From a checkpoint of a small transformer trained on Wikipedia.
Architecture: embeddings untied during training, exclusive self-attention, a smear gate, capped logits.
Each number is 128 + 32 x the weight over its row's rms, rounded and kept within 0 to 255. Layers, rows and columns count from 0. The size above them is the row's rms in percent of the matrix's.

# layer 5 MLP down (transposed), 1280x256, rms 0.0727, rows 566-592, columns 128-255
size [101 101  87  94  98 102 109  95 107 108 106  97 101 112 107  99  94 107 103  89  96 100 102 106  97  97  96]
[[146 106  83 124 131 193 183 112 146 165  74 138 166 101 136 101  87 102  59 138 209 120 169 103 132  42 149  95 130  94 147 183 134 140 146 170 112 202 130 123 112 181 105 163 148  92 171  91 151 102 132 101 105 136  98 123  85 154 144 141 137 174 140  85 124 183 144 121 150 127 172 134 172 151 161 102 168 118  85  80 176 125 166  90 159 121 102 172 109  86 139  85  97  90 126  98 117 127 170 129 109 102 172  95 101 130 143  98 149 112 185  91 148 159 181 104 142 124 148 139 112 129 113 203 156 134  99 165]
 [ 87 140 110 104 117 149 102 137 136 134  73  95 145  88 125 183 141  77  63 159 115 114 131  94 145  52 186 131 112 137 106 123 165 157 122 137 146  85 152  96  77 143  76 131 140 150 149 143 102 160 167 112 156  88 114 101 139 157 160 151 134  94 149 129 112 150 124 169 170  89 128 111 110 124  93 117 132 113 158 115 124 135 139 154 136 152 158 108 113 159  98  92 130 118 208 137 185 101 188 155 138  78 128 138 129 114 139 164 146 168 120 132 176 134 123 116 148  48 116  74 132  98 126 155 181 186 134 133]
 [120 173 127 101  95 195 221 110 153 117 169 118  98  78 151 137 140 161 116 103 122 168 113 128 151 118  79 114 176  93 130 104 141 125  90 106 187 151 107  71  51  93 105 108  68 165 104 181 106 135 135 111 144 118 149 125 131 132 109 156 173 117 146 106 115 126 145 130 170 137 119 129  88 154 131 127 109 124 165 135 187 108 171 182 131  70 159 123 250 156 127 134 110  83 111 144 113 140 121 182 162 131 108 121  88 100 157 112  52 175 139  89 127 145 152 124 162 152 133 113 124  96 150 131 127  73 115 113]
 [126 158 119 123 123  82 120 134 169 193 157 140 169 196 126 158 105  86 147 138 163 147 134 150 121  78 114 129 136 155 129 154  80  86 125 150 148 198 127 142 145  54  73 135  97 145  89 128 108 132 142 139 162 116 145 166 160 114  78 102 173 177  71 150 159  79 146 197 135 135 117 160  89 131 125  43  90  96 129 100 102 162 118  95 123 158 149 167 138 181 107 146 154 180 106 149 121 119  90 120 165 106 111 137 137  81 114  95 102 106 167  82  51 131  78 123  97 152 155 145 167 106  89 140 144  95 109 148]
 [ 91  97 174 208  75 136 157 152 100 183  99 141 102 147  87 139 118  88 185 194 162 147 163 121 137 145 102 142 146  86  91 129 154 139 153 154 141 113 148 160 123 116  78 142  84  99 140 160  88 135 182 127 148  82 177 144 156 136 116 160 168 157 104 110 150 142  84 147 110 102 114 113  98 153 145 116 120  66 132 171 204 122 191 148 140 134 156 128 187 162 100 126 125 153 146 170 138 156 171  92 111 130 107  94 147 194 105  90 148 161 103 155 128 127 110 111 149 136 118 137 170 190  69 124  85 115 111 158]
 [126 102 123 116 114 136 124 152 115 110  75 105  82 111 134 114 116 150 128 125 152 151 101 168 153 119 113 144 207 167 158 115 116 138 120 125 171 157  97  53 168 232 130 165 159 114 168  67 161 130 157 123 141  76 121 122  96 109 107  75 111 124 169 225 151 117  59 134 141 109 119 148 128 135 114 140 191 122 158 132  88 120  93 121  97 105 119 129 140 120 155 181 106 198 102  89  96 130 158 138 109  92 129 196 114  48 107 126 101 159 114 111 112 158 141 117 102  97 161 150 135  77 123 158 200  76 111 154]
 [170 160 119 130 174  56  82  60 155 109 139  93 104 137 137 111 198 176 123 130 129  78 147 146  92 103 109 141  52 112 134 169 138 136  86 160 141 105 182 168 126 171 121 124 127 131 117 150 126  87  59  94  81 120 140 134 125 168  97 142  79  98 134 146 109 143 126 155 114  87 186 137 125  84 104 136  96 106 166 113 119 167 152 170 117 165 156 120 122 117 109 131 186 114 132 117 110 145 136 134 154 130 148 138 129 119 140 108 160 113 115 116 143 112 109 162 125 146  88 195 188 109 141 123  39 188 101  81]
 [128 107 156 177 140 121  90 133 111 132 122 152 117  80 147  90 101 112 171 117 134  98 124 143 160 134 102  84 131 126 148 124 175  86 131 111 149  75 123 206 157 158 107 141 109 132 172 169 135 169  96 137 104 145  94  80 121 124 160 163 115 113 107  93 148  96 123 169 136 135 166 147 119 157 140 111  74 151  30 111 142 143 111 191 137 139 104 110  77 123 116 139 110 140 148  90  96 117 120 111 163 187 101 133 111 116 184 158 144  95  96 138 124 142 138 167 103 103  67 202 106 142 127 103 169 149 146 132]
 [166 124 161 135 145 124  82 159 139 129 155 138 119 173 145 156 145 147 118  88 164 139 132 105 112 154  96 110 103 115 131 122 120  95 117  50 187 117  97 135 153 147 141 156 241 155 143 197 113 113 138 111 152  97 135 113 103 145 103 169 105 103 120 129  60 125 158  47 116 172 175 118  93  96 137 174 100 175 167 104 126 159 146 108 149 137 172  99 123 115 172 144  98 150 155 153 144 109 105 138 168 135 147 171 129 120  98 114 116 172  82 112 117 135 139 143 167 159 108 107  51 107 110 111 160 113 178 127]
 [ 83 119 116 157 130  34 118 179  75  89 100 109 115 140  88 153 105 153 128 104 174 110  83 144 159 176 112 156 150 117 134  77 130 106 117  89 142 100  87 123 137 164  71 171 158 125 172 157 161  85 124 132 153 156 101 118 120  92 136  96 129 145 132 107  74 122 174 133 177 178 108 126 100 154 140  71 122 165 112 161  58 153 132 147 119 113 121 134 186 118 132 104 132 122 149 127 124 133 129 120 127 241 125 156 171 148 112  49 151 179 139 121 110 123  57  67 152 170 108 167 132 139 136 128 139 169 128 104]
 [ 85 141 127 109  55 153 141 115 108 217 171 124 127 116  96 154 166  97 122 123 153 140 137 162 130 178 226 105 148 113 136 183 110 110 158  84 131  79 191 122 138 123  90 161 164 127 192 151 130 151 141  93 128 115  95 121 154 111 168 134 155 127  78 112  94 145 107 116 181  86 157 148 142 154  47 113  97 125 104 104 126  80 175 115 135 139 179  93 187 131 175 127  86 124 137 101  80 158 125 155 173 135 184 186  76 101 105 135 181 109 163 130 181 189 121 146  98 152 104 137 133 111  99 119 149 100 123  99]
 [110 158  89 107 116 132  73 103 136 136 153 134 145 165 152 158 130  68 146 175 197 153 120  74 112  96 112 113 124  73 140 104 162 150 111 119  82 114  92 169  96 149  98 100  76 125 162 148 142  52 129 206 142 101 141  94 105 185  93 183 148  99 119 119 188 106  92 137 146  61 158 115 141  72  73 126 114 140  93 109 107 139 162 174 107 115  96 152 128 127 116 158 156  92 101 168 112 142 122 114 160 141 156 115 209 161 123  99 106 101 152 164  82  95 167 177 120 155  84 106 113 156  71 102  62 144 177 108]
 [143 192  68 129 127 128 113 116  77  65 130  99 112  88 133  98 116 171 120  85 121 107  95 134  72 156 153 122 100 121 163  93  88 138 125  74 113 102  97 116 173  91 107 176 110  86 148 145 129  56 149 155 199 164 165 118 164 109  80 138 121 112 110  84 146  91 151  70 118 170 101 107 128 119  79 224 179 181 116 110 144 133 108 102 159 106 110 116 150 147  80 115  44  97 116 137 147 168 109 157 170 218 131 153 124 144 143 160 125 134  79  90 117  62 126  92 147 140 114  87 137 163 151 120 153 137  82 130]
 [139 129  83 219  94  91 107  74 148 144 179 106 155 122 130 124 115 129 154 138 112 109 100 124  94  84 141 130  72 143 151 131 140  82 138 140 124 160 110 119 115 124 144 119 125 127  91 132 166 111 145 119  95 108 151  98  75 118 135 190 168 126 121 161 148 101 120 142 124  44 168 132 122 108 100  60  97 154 130 156 109 114 193 162 108 147 132 145 193  89 116 139 136  86 126 101 125 110 109  92 107 152 187 168 154 162 135 130 141 149 111  80 108 173  96 150  92 173 142 113 208 130 137  76 125 133 179 123]
 [150 115 102 112 128 121 107  78  87 145 119 130  90 147 125  85  99  65 186 133 111 106 167 123 113 164 121 114  45  82 163 113  92  94 147 113 140 114 154 133 133  75 116  64  93 149 213 106 167 134 131 167 108 131 122 165 101 181 136 173 101 158 140 129 105 170 154 122 153  86 117 106 102  92 108 106 130 156 174  92 115  91 140 123 104 131  89 143 155 194  68  85 143 143 124  91  41 132 130  88 138 142 146  93 158 131 117 171  61 121  99 152 112 133 102 151 123 166 106 130  81 116 144 146 130 181 155 133]
 [ 80 109 133 126  86 104 167 131 134  72 131  61 109 160 112 123 138 172 140 101  96 171 115 146  79 148 176 150  95  95 131 145 104 101 140 133 141 164 103  92 118 191 210 127 107 164 179 173 166  90 156 140 160 220 114 156  90 123 136 144 128 123 134 150 167 171 135 107 159  87 106 145  85 104 158 119 146 133 148 206 120 157 108  72 139 129 181 131 192 145 108  75 117 106 113 145 166 181  73 112  93 134 135  95 129 103  87 139  81  99 120 164 150 158  84 120 156 177 189 151  75 110 111 151 124 129  39 110]
 [165 168 108 158  84 131 187 128 174 163 111 100 136 130  84  98 194 116 104 138  85 152 168 126 104 160 115 107 117 134 116  59  93 123  84 145 110 164 119  85 164  80 105 179 162 126 129  96 131  73 121 102 135 123 156 132 139 116 102 176 162  97 164 187  92 101 109 135 141 163 100 124 187 124 132  96 165 147 103 107 186 126 169 111 100  92 139 132 187  74  90 180 132  99 117 154 129 130 145 117  70 129 177 143 155  88 149  93 126 121 214  80  98 108 106 107 123 139  95 140 188 148 111 164  98 133 130 162]
 [ 75 141 157 106 180 209 231 170  91 138 149 114 126 156 111 110 142  96  98  87 151 147  96 123 146 143 181 118 114 131  99 128 147 126 130 137 157  99 158  93 134 145 215 154 191 185 125 155 136 147 126 135 136 137 148  84 103 115 176 142 132 133  78  96 103 108 136  95 121 114 103 140 185 173 116  90 140 129  86 112 147 118  88  96  68 114 209 147 132  99 118 126 102 122 142 117 114 116  92  60  82 134 110 193 111 150 115 114 161  95 111 155 179 169 122 179 112  80 113 120  86 110 130  80 132 113 101 126]
 [123 115 180  92  96  74  88 160 143  91 191 136 142 119  89 152  84  90 108 102 112 108 128 130 125 144 117  91  90 160  50 152 123 124 180 136  99 145 158  76 135 186  43 105 102 110 126 107 150 130 205 137  78 132  96 108 129 193 169 107 125 184 142 140 157 125 146 183 146 148 132 143 166  70 117 135 168 158 173 168 108 131 124 136 149 140 152 101 180 127 104 123  96 145 127  78 109 103 146 165 139 125 182 139  92  99 144 146 157  93 129 127 133 159 137 112 196 148  84 131  68 154 159 141  84 136 186 109]
 [104 130 142 113 138 153 144  88 167  86 133 109 104 109  89 112 100 177  95  60  87 109 122 175 120 135 212 112 127 170 150 139 144 127 205 154 125 161 119 151 148 158 164 167  96  99 126 113 142 177 161 103 127 148  88 118 121 143 103 144  66 107 117 140 126 134 124 111  97  95  87 143  96 176 103 174 158 111 122 104 136  87  85 114 138 129 111 117 110 159  92  99 113 144 153 147 205 117  56 111 158 140 173 149 141 124 173 167 134 134 129  94 151 110 107  75 172 118 152 162  93 112  95  73  95 123 102 107]
 [126 147 164 233 105 114 133  65 169 125 136 120  78  90 140 128 106 120 200 101 144 114 160 138 144 107 106  97 152  99 122 150 150  86 116 168 100 143  85 157 160 137 193 105 166 105 113 149 144 112 101 115 151 106 139  58  92 126 164 145  96 137 151 125 128 191 110  71 127 147 121  90 102 105 128 119 117 132 138 159  58 151 146 163 107  82 104  68 108 115 125 152 193 141 137 135 150 124  45  97 159 138 145 147 149 149 124  98 159  84 155  95  84  82 129  84 139 121  95 132 166 138 137 126 139 134 160 194]
 [117 127 111 117  81 126 156  89  83 104 135 168  70  99 140 145 125 120 157 117  95 128 103 132 118 126 109 184 127  90 151 150 152 101 193 148 104 142  68 118 122 165 100 154  99 156 172 152  87  89 142 117 113 184  86 139  94 122 123 152 168 137  74 122  98 124 136 126  52 113  82 115 177 192 119 110  91 165 182 131 148 119  78 105  96 168 186 131 115 152  85  97  58 140 150 103 106 145 140 177 122 128 118 124 139 141 161 163 129 139 119 124 173 123 114  65  58 104 125 116 141 111 173 119 157 168  91 151]
 [112 106 173 174 164 144 161 129 116 106 133 170 126  81 146 118 135 139 255 125  77 208  84 115 156 136 167 151 124 139 102 142 105 158 137 146  61 136 138 118 157  89 145 181 116 139  94  67 104 127  63  73 171  97  49 104 102 118 104 144  75 124  80  63 135 144 114 123  72 160  87  94 175 112 111 113 105  87 206 112 137 134 116 106 144 137 145 139  73 146 116  94 143  90 140 170 127 130 190 143 148 159 141  91 127  58 175 134 132 121 186 157 139 135 130  91 136 126 153 140 148 114 119  76 126 133 108 115]
 [139 165 113 126 139 142 123 110 109 112  60 111 206 150 119 114 136 128 155 125  96  66  79 177 119 159 150 141  95 157 129 111  70 161 154 140  75 133 121  92  68 129 176 122  93 138 155 124  99  78 193 129 156 144 105 114 114 159 145  96 175 130 123  83 120  80 108 129 152 137 141 176  93 137 197 193 126 189 122 132 170 116  21 124 123 123 131 174 124 110 144 107 154  67 168 142 168 116 152 145 111 128 154 105 144 173 161  97 109 134  91 138 130  81 114 140 211 134 175 132 123 144 174 147 121 146 120 168]
 [140 113 149 115 127 178 120 106 108  79  85 206 134 121 114 151 128 113 190 164 117 111 172 139 110  50 137 175 118 117 126  93 163 136 127  87 123  70 138 118 157  82 154  94 118  93 108 180 160  95 106 162 133 118 150 130 111 100 174 125 178 155 161 139  81 137 137 124 161 126 119 103 136 134 134  70 128  60 142 143 157 143 126 153 142 109  85 152 154 138 159 148 131 141  67 208 151 116 117 150 127  59 143 114  90 147 123 107 171 112 135 143 165 142 168 104 163 123 163 118  90 128 163 129  86 144 135 172]
 [153 112 146 195 195 107 130 112 103 135  77 143 139 145 132 155  92 114 254  88 144 178 143 119 142  97 157  91 152 135  74 106 113 144 118 130 117 178 184 155  92  66 153 177 107 133 184 174  88 119 148 130 131  93 130 157 110  92 142 166 134 146  95 146 104 132  95 126  94 142 140 173 119 118 107 139 123 136 188 175  83 131  96 189 139  97 199 131  93 105 140 117 135 106  99 149 140 139 166 116 126 132 173 153 146 108  53  91 121 142 128 170 108 112 108 111  84 127  93 116 170 202  59 194 153 148  88 166]
 [145 149 125 117 123  93 196  77 154  38 132 140 109 110  90  76 201 152 245  84 121 103  58 116 135 177 132 163 123 139  68 101 154  90 138 200  69 143 120 127 172 116 124 136  96  74 136 148  81  95  58 171 101 136 152 123 128 131 167 140 112 133 166 153  95  95 136 161 111 124 145 141 134 125 148  58 152 115 173 150 127 112 146 116 180 112  87  87  61 134 170 132 116  84 112 148 106 135 141  98 161 158 130 156  72 118 120  69 139 159 112 103 108 133 102 125 158 124 170 143 108  61 159  90 113 184  84 126]]
# layer 5 MLP up, 1280x256, rms 0.0784, rows 567-593, columns 128-255
size [102  96  92 101 103 108  93 110 112 114  95 103 116 102  99  94 112 101  90  97 101  99 106  96  95  92 110]
[[ 83 150 140 170 132 148 140 103 155  73 128 136 137 145  97 113 166  84  63  81 122 147 137 178 110 157 107 138  39  78 145 101 110  83 123 163 102 146 205 118 110 101 196 157  93 190 143 127 183 181  91 151 134  76 125 149 103 109 154 132 110 179 117  84 188 143 101 136 146 155 137 152  78 142 181 158 195 137  87 117 121 122 130 103  68 118 127  93 140  94 128 102 160 120 115 126 131 104  98  66 161 109 125 128 116 124  59 136 119  79 165 173  90 150 175 114 149 123 171 108 107 158 124 111  79 143  59 113]
 [129 149  95 177 128  52  85 143 203 186 192 131 171 146 113  92 102  88 124 126  97 181 165 105 196 103 117 164 158 132 106 141  96 107 138 106 126 136 129 132 103  80 144 106  63 145  93 140 150  95  94 136  51  89  98 118 160 130 166 147 113 149 145 140 103 115 135 122 188  98 107 169  84 205 130 158 159 126  94 158 113  63 159 116 107 104 150 168 132 158 125 163  92 115  94 178 110  94 148 124 110 122 119 110 135 148 135 168 152 145 134 120  86 115 139 116  82 117  48 114 112  90  98 122 106 110 149 182]
 [139 142 105 203 117 173 154 132 147 141 113 175 168 146 113 114  81 136 142 141 139 135 127 121 101 154 112 109 103 124 127 194 111  87 106 129 127 126 142 160 153 121 103 141 141 159 103 133 169 129  43  96  60 115  94 152 154 118 172 156 120 130 182 124 117 180 129  96 107 130 116  85 163 146  98 108 109 128 124  81 146  72 220 142 134 109 133 152 131 138  87 101 140  99 122 144 133 120 103 150 151 155 150 121 133 150 114 179 104 129 147 151 125 141 136 170  91  89 164  80 146 106 169 137 145  97 126 120]
 [152 111 148 147 132 119 103  91 191 132 118 123  92 129  88 138 130  57 130 153 146 117 122 141 123 132  63 114 148 133  77 184 128 173 120 149 186 141 134 155 145 124 150  95 135  90 171 139 170 204 119 128 125  90 117 127 178  88  82 146 123 150 135  90  83  46 184 205 147 127  98  83 124 124 107 119  98 132 102  95  99 160 124  92  71  64 139 111 118 166 112 108 131 149 157 116 134 184 121 127  96 131  87 133 115 166 104 167  97 147  51 153 147 158 154 154 114 138 101 124 109 121 161 120 125 124 139 118]
 [156 101 132 149 127 174 111 146 137 122 115 124 150 151 130 112 153 161 112 137 200  55 136 181  99 111 140 202 145 141 138  68  97  68  92  83  63  67 143 138 182 103 180 137 159  83 129 116 114 132 132  96  68 129 113 159 124 146 193 161 128 161 115 110  72 114 109 156 109 156 157  81  78 135  95 153 140  98 123 119 164  89 134  79 103 108 120 139 159 160  88 141 105 116 163 146  94 131 141 166  89 103 112 112 116 100 133 153 126  60  69 147 117 121 126 142 173 142 116 140 142 110 162 130 102 181 117 140]
 [112 128 155 161  88 140  93 119 140 117 121 111  78  77 167 135 160 105 107 157 126 144 128 130 151 132  67 105 109 109  74 143  51 136 135 115 141 152 141  78 112 181 113 134 154 113  89 120  99 165 117  83 151 170 134 186 148  90 135 136 159 150  90 147 108 116 137 191 114 109 150  54 126 104  79 150  97 107 166 104 159 145  97  95  71 184 196 112 149 129 135 178  94 117 106 206 168 178 123 191 142  93 128 152  84 169 112 144  90  80 101 140 126  78 151 189 141 141  99 118 145  62 119  99 127 131 145 142]
 [124 153 150  94  74  41 118 105 140 119 185 101 124 103 138 140 127 157  97 138 156  97  66  76 198 103 149 162  57  69  59 164  78  89 141 158 111 122 133 164 158  86 157 124 183 126  87 153 100 134 169 160 186  93 161 179  89 130 139 119  87  96 178 109 194 118 166 167 103 111 113 175 139  63 175 115 153 157  85 146 115 131 106 139 103 107 173 182 199 172 136 100 102 153  95 160 114  98 150  90 145 145 176 117 179 107 115 116  61 146 174 136 128 148 173 137 107 112 130  95  87 123 148 139 131 169 146 131]
 [100 101 134 148  85 148 141  76 193 158 168 146 178 162 140 117 100  92  90 157  69 118 156  88 130 156  99 184 167 165 134 141 114 185 157  85  77 133 146 105 129 130 120  85  93 152 135 127 151 118  91 149 115 177  93  97 125 113 144 151 115 185 111 141 141 112 118 127 170 102 114 114 152 158 134  87  65 173 103 192 140  64 117 121 113 135 112 164 153  98  76 131 109 136 114 155 139 131 107  84  87 120 130 126 187 120 136 100 119  76 110 132 135  74 115 121 147 101 149 133 165 112 210 138 115 201 144 154]
 [109 115 141 158 115 143 112 163 128 162 173 105 130 148 141 103 158 149 108 130 141 144 112 100 134 178 114 149 118 152 105 151 157 180 138 145 127  98 124 124 232 172  62 136 157 127 133 232 117 113 113 117  70 126  50 159 133 101  92  91 128 156 194 162 133  65  80 165  67 138 152  71 126 103 106 102 151 186 122 158 158 143 135  69 162 105 169 167  75 122 223 136 146  89 144 136 134 101  75 139  78 149 150 133 165 121  89 139 166  84 103 124 104 126 112 123 103 115 190 125  80 120 121  98 116 154 135 196]
 [ 87  90 159  73  91 128 178 132 148 108 213 149 145  93 127 157 102 145 107 162  82 134 140 152 140 166 159 133 151 130  94 136  86  83 155  79 120 123  90 105 179 157  70 148  99  72 174 135 179  91 137  98 118 144  48 127 126 102 113 177  87  96 110 172 167 162 144 117 145 111 109 183 127 129 106 127 113 174 120 120  86 173 113 106 141 151  96 190 155 112 135 134 119 163  64 132 138 176 142 112 153 163  94 127 131 111  77 101 110  72  52 132 144 137 155  80 175 134 132 110 116  54  83 147 142 117 142  95]
 [150 127 104 153 137 153  67 130 100 108 168 133 138 145 103 101 109 116  96 132 106 181 131 157 136 168 140 171  80 106 117 173 119 151 114 125 106 107 167  70 106 125 103 177 122 106 132 126 124  84 116  99 106  87 116 120 123 146 151 109 139 111 117 149 109 180 137 175 129 123  67 129 115  91 175  80 196 196  98  94  82 134 217 121 134  95  86 141 115 124  99 169 121 118  88 167 100  97  91  93 177 151 113 148  84  97 135 103 139 120 135 160 134 140 152 125  60 145 143  84  94  84 147  82 121 164 110 117]
 [120 178 149 159  77 144 162 168 131 127 147 138  50 140 111 119 132 182 133 100 107 144 130  99  90 137 132 180 102 191 146 190 161  85 104  99 116 102 186 129 107 126 129 130 115 100 129 148 170 139  61 140  80 139 144 181 132  92 144  65  72 151 142 173 117 123 142 169 161 139 101 107 120 117  92  58  99 116 130 134 132 138 138 101 146  61 171 131 140 132  99  94 142 163 113 106 114 109  43 147 158 188 106 138 136  99 114 120 126  50  86 117 100  79 116 120 124 106 116 166 152 119  85 121 137  63  79  95]
 [ 90 124  91 160 122  98 126 150 147 148 124 152  59 165 112 114 106 155 118 112 151  97 128 160 130 124 143 158  96 108 146 121  93  52 107  95  79 120 139 132 154 119 126 184 169 120  91 162 105 146  99 123 163 147  93 123 148 165 174 153  92 136 157  96 142 145 159 167  84 177 120 151 152 148 117  78 102 161 117 145  44 113 131 129 165  68 164 155 118 158  93  90 125 104  63 194 154 103  72 167 118  88 180 117 168  93 142  84 142  96  86 146 130 106 102 107 126 105 111  73 127  89 150 129  53  88  76  76]
 [ 95 149 159 108 124 150 128 147 189 131 112 119 148 155 146 162 157 184  97 147 119 123 141 154 148  81 132  99 141  99  79 125 146 130 108 156 159  97 128 101 150 143 177 150 152 135  95 126 109 172 108  99  88 152 102 167 199 152 126  70  81  79 104 116 133 140 138 136 147 150 129 125  82 135 140 129 127 121 116 104 123 152 158  69 111 139  98 175 131 124  91 116 122 147  88 149 116 218 143 146 146 100 111 146 142 109 121 154 116  97 158 101 140 115 159 136  67 102 154 150 119  69 112 102 132 155  82 107]
 [104  61 111  96 114 107  76  96 124 170 148 139 154 129 151 170 107 103 133 112 177  76 184 126 114  89 113 120  68 123 120 109 121 124 139 158 112  97 165 145 169 164 103 128 104 148  95 119 148  91 146 130  52  86 194 116 192 152 146 104 192 118 117  91 145 133 107 152 131 200 135 140 199 145 100 120 168 130 130 109 151 121 135  79  85  86 110 130 121 165 159 154  80 147  51 178 112 136 158 125 143 182 107 154 115 167  96 108 123 139 166 152 161 131 134 125 140 116 101 141 173 111 147 103  99 171 147  85]
 [130  66  82  93 104 113  82  97 138 100 130  98 180 138  88 113 170 129 107 122 124  86 107 153 115 142 184 138 146 172 113 101 117 128 120 132  84 122 136 108 171 167 136 117 168 133 106 160  96 144 117 125 166 130 169 147 103  97 165 110 130 139 217  92 134 152 141 139 130 101 139 117 140 123 143 178  78 170  96 127  77  54 167 194 153 113 111 172 137 161 127 106 100 168 160 205  96 112 162 124 119 218 120 137 141 141 123 168 121 154  81  95 153 184 137 108 111 128 148 125 146 137 154 102 175 151 104 131]
 [139 151 120 165 125 162 136 136 139 194 135 115 142  69 182 159 144 112  81 133  94 166 108 136 166 117  47  96 185 116  80  77 140 136  95 126  91 138  96 136 114 185 195 148 106 148 157 123 127 155  70 140 118 124  83 108 168 105 172 119 144 148 129 127 102 100  89 139 112 221 111 121  99 102 171 155 126 165 115  97  91 144 150  94 138 123 123 118 125 118  81 138 101 124 147 117 124 157 129 155 167 156 112 118  78 183 142 122 132 137 129 185 102 155 169 151 111 154 150  93 157 114 167 117  79 148  65 124]
 [104 100  64 143 118 142 147 120 156 143 158 163 160 105 165 146 138 129 115 127 150 122 112 210 154 160 155 153 145 143 131  74  91  66 137  91 138 118 125  89 158 185 164 117  87 202 106 113 112 220 119 112 112 132 137 193 123  51 147 116 129  83  89 198 142 140  69 151  84 198  98 121 161 178 163 150 122 116 118  91 143 218  92  92  77 114 119 160 135 107 149  97 161 119 146 139 119 104 122  76 112 143 106 173 111 101 177  86 137 122 150 163 108 147 136 152 107 129 141 192  41 126 153 131 132 182 160  82]
 [139 136 151 137 108 122 179 176 114 133 184 127 141 123  92 187 168 116 102 174 125 133 125 105 110  95 163  91 183 153  99 117 120  71 112 103 107  91  82 152 217 191  99 107 171  82  82 176 146 113  37 114 111  89 145 133 151  97 121 147 138 129 166 191 120 109 117  83 162 147 111 167 121 190 132 115 104 105 123  44 136 158 136 137 129 119  65 131  75 162 136  95 151 133 153 125 117  86 142  77 144 155  66 125 138 158  82 111 171 143 183 138 139 152 112 157  84 148 107 127 121  78  80 132 113 128 132  68]
 [101 133  69  93 127  99 197 134  70 171 183 114 126 124 183 148 127 199 121 159 154 108 118  76 149  96 132 102 152 209 153  94 124 129  93 170 156  98 127 140 177 124 200  76 121  99  94 128 140 106 162 147  76 123 154 132 177  76 200 113 137 117 131 167 132 109 117 141 104 157 148 110 140 115 136 139  75 120 134 124 140 175 135 119 133 141 145 149 153 142  97 126  97 128 127  88 141 202 139  84 127 115  90  65 108 153 128 108 133 154 112 136 103 131 154 147 182 105 168 104 156 140 152 108 125 133 168 130]
 [126 172 148  87 127 117 117 111 147 123  92 118  99 166 132 148  89 104 123 133 144  67 136  86 102 140 175 165 154 161 131 130 155 108 162 147 107  75 118  78 111 160 157 128 159 104  60 113 108 105 140  84 154 163 120  96 142 137 107 146  94 111  99 104 122 130 165 106 181 184 128  71 140  58 143  79 123 167 111 141 152  71 146 115 133 176 111 152 100 140 106 131 113 141 143 170 176 156  80  73  79  69 119  90 170 111 105 149 135  98 165 142 111  86  97 102  26  98 121 114 129 104  83 155 157 171 126 116]
 [ 75 120 146  92 102  93  88 115  98 195  67  80 109 148 167 141 114 133 147 106 125 133 129 105 182 106 129 152 119 168  77 126 115 173 123 169 138 102  90  84 114  88 135 118 171 174 109 135  77 180 109 102 188  75 112 127 136 121 119 146  77 133 127 131  99 130 120 157 118 162 167  54 132  93 102 131 121 158 139 176 150  82 134  68  88 169 107 129  73 173 104 124 100 108 152 173 162 126 141 112  87 126 178 156 107 129 143 155 173 100 135 128  78  96  89 113  93 140 140 159 147 154  86  98  96 125 147 155]
 [127 135  82 107 113 109 114 111 160 111 107 165 141 116 154 152 143 177 117 178 150  88 142 128 115  94 157 128  90 125 150 170  86 135  95 145 120 123 147  67 163  81 154 156 106 107  93 132 118 144 152 105 126  74 123 136 174  83  76 125 132 120 162 107 157 131 110 201 107 176 132 143 133 149 149 131 164 186 128 111 138 154  89 163  46 104 176 167  95 138  65 115 147  93 118 104 180 103 137 146 112 122 131 188 103 101  93 197 171 157 104 175 133 140 140 132 109 116 185 119 153  70  70 126 108 112 180 146]
 [104  43 172 102 127 160 129 140 129 135 182 112  97  69 130  88 125  88 117 201 106 144  86  98 119 170 103 139  98 122  99 161 110 142 160 145 155 126 169 112 125 127 150 179 150 117 183 170 171 167 115 153 153  92 144  81 153 128 183 163  83 101 129 102  95  74 143 146 123 133 195 138 137 145 109 111 125 179 143 153 140  90 135 131 126  76 128 131 127 133  75  80  90 120 146 105  88 113 121  90 152 104 152 141 145  94 105 190 104  89  92 129 120 119 125 122 136 141 147 136  75  81 156 143 132 150 124  98]
 [ 99 112 109 115 138 127 125 147 156 167 132 119 189 127 106 136 165  96 126 160 142 115 108 133 148 109  46 156 133 111 109 141 118 132 105  61 112 135 106 130 160 143 117  89  64 218 108 141 132 104 123 112  98 145 174 146 142 115  93 144 132  95 144 139  93 117  95 149 125 140 120 120 155  82 139 140 177 128 144 133 135 138 110 104 145 120 133 105 115  96 107 166 146 162 116 139 106 178 143 132 209  93 131 121  89 157  93 126 172 102 173  96 133 112 189 132 105 100 131  53 159 146 118  61 104 139 131 113]
 [172 120 185 161 159  99  87 137 102 109 106 111 160 123 132 251 119 139 117 126  79  98 102 126 119 155  61 163 102 137 106  91 111 121 104 153 110 141 164  93 132  99 194  78 128 142 142 133 100 155 142 154 121  96  95 161 117  85 132 118 139 168 141 148 169 126 155 106 113 116 104 132 102 150 151 140  51 115 125 130 131  90 126 138 175 155 102 100 124 154 100  95  87 178 137 108 109 100 168 161 178 192 122  67  56 116  96 145  95 138  89 127 171  91 101 173  87 147 127  56 153 165 176 106  93 122  99 113]
 [ 85  75 104 153 118 129 111 106 107  82 138 112 150 110 130 157 152 180 125 113 139 128  91 152 100 122 127 160 134 118  85 136  84  81  87 121 142 152 121 111 132 133 118 126 143 123 112 153  97 107 149 173 139 108 171 171 153 121 143 115 146 178 131 134 106  72 175 134 133 134 137 105 174 158 144 134  96 142 128 150 126 104 161 143  66 122 120  93  87 105  74  89 164 102 163 175  82 144 101 164 115 163 169 125  87 121 125 170 130  66  81 122 164 134 114 172 200  98 100 129 134 124 145 105 113 135  54 120]]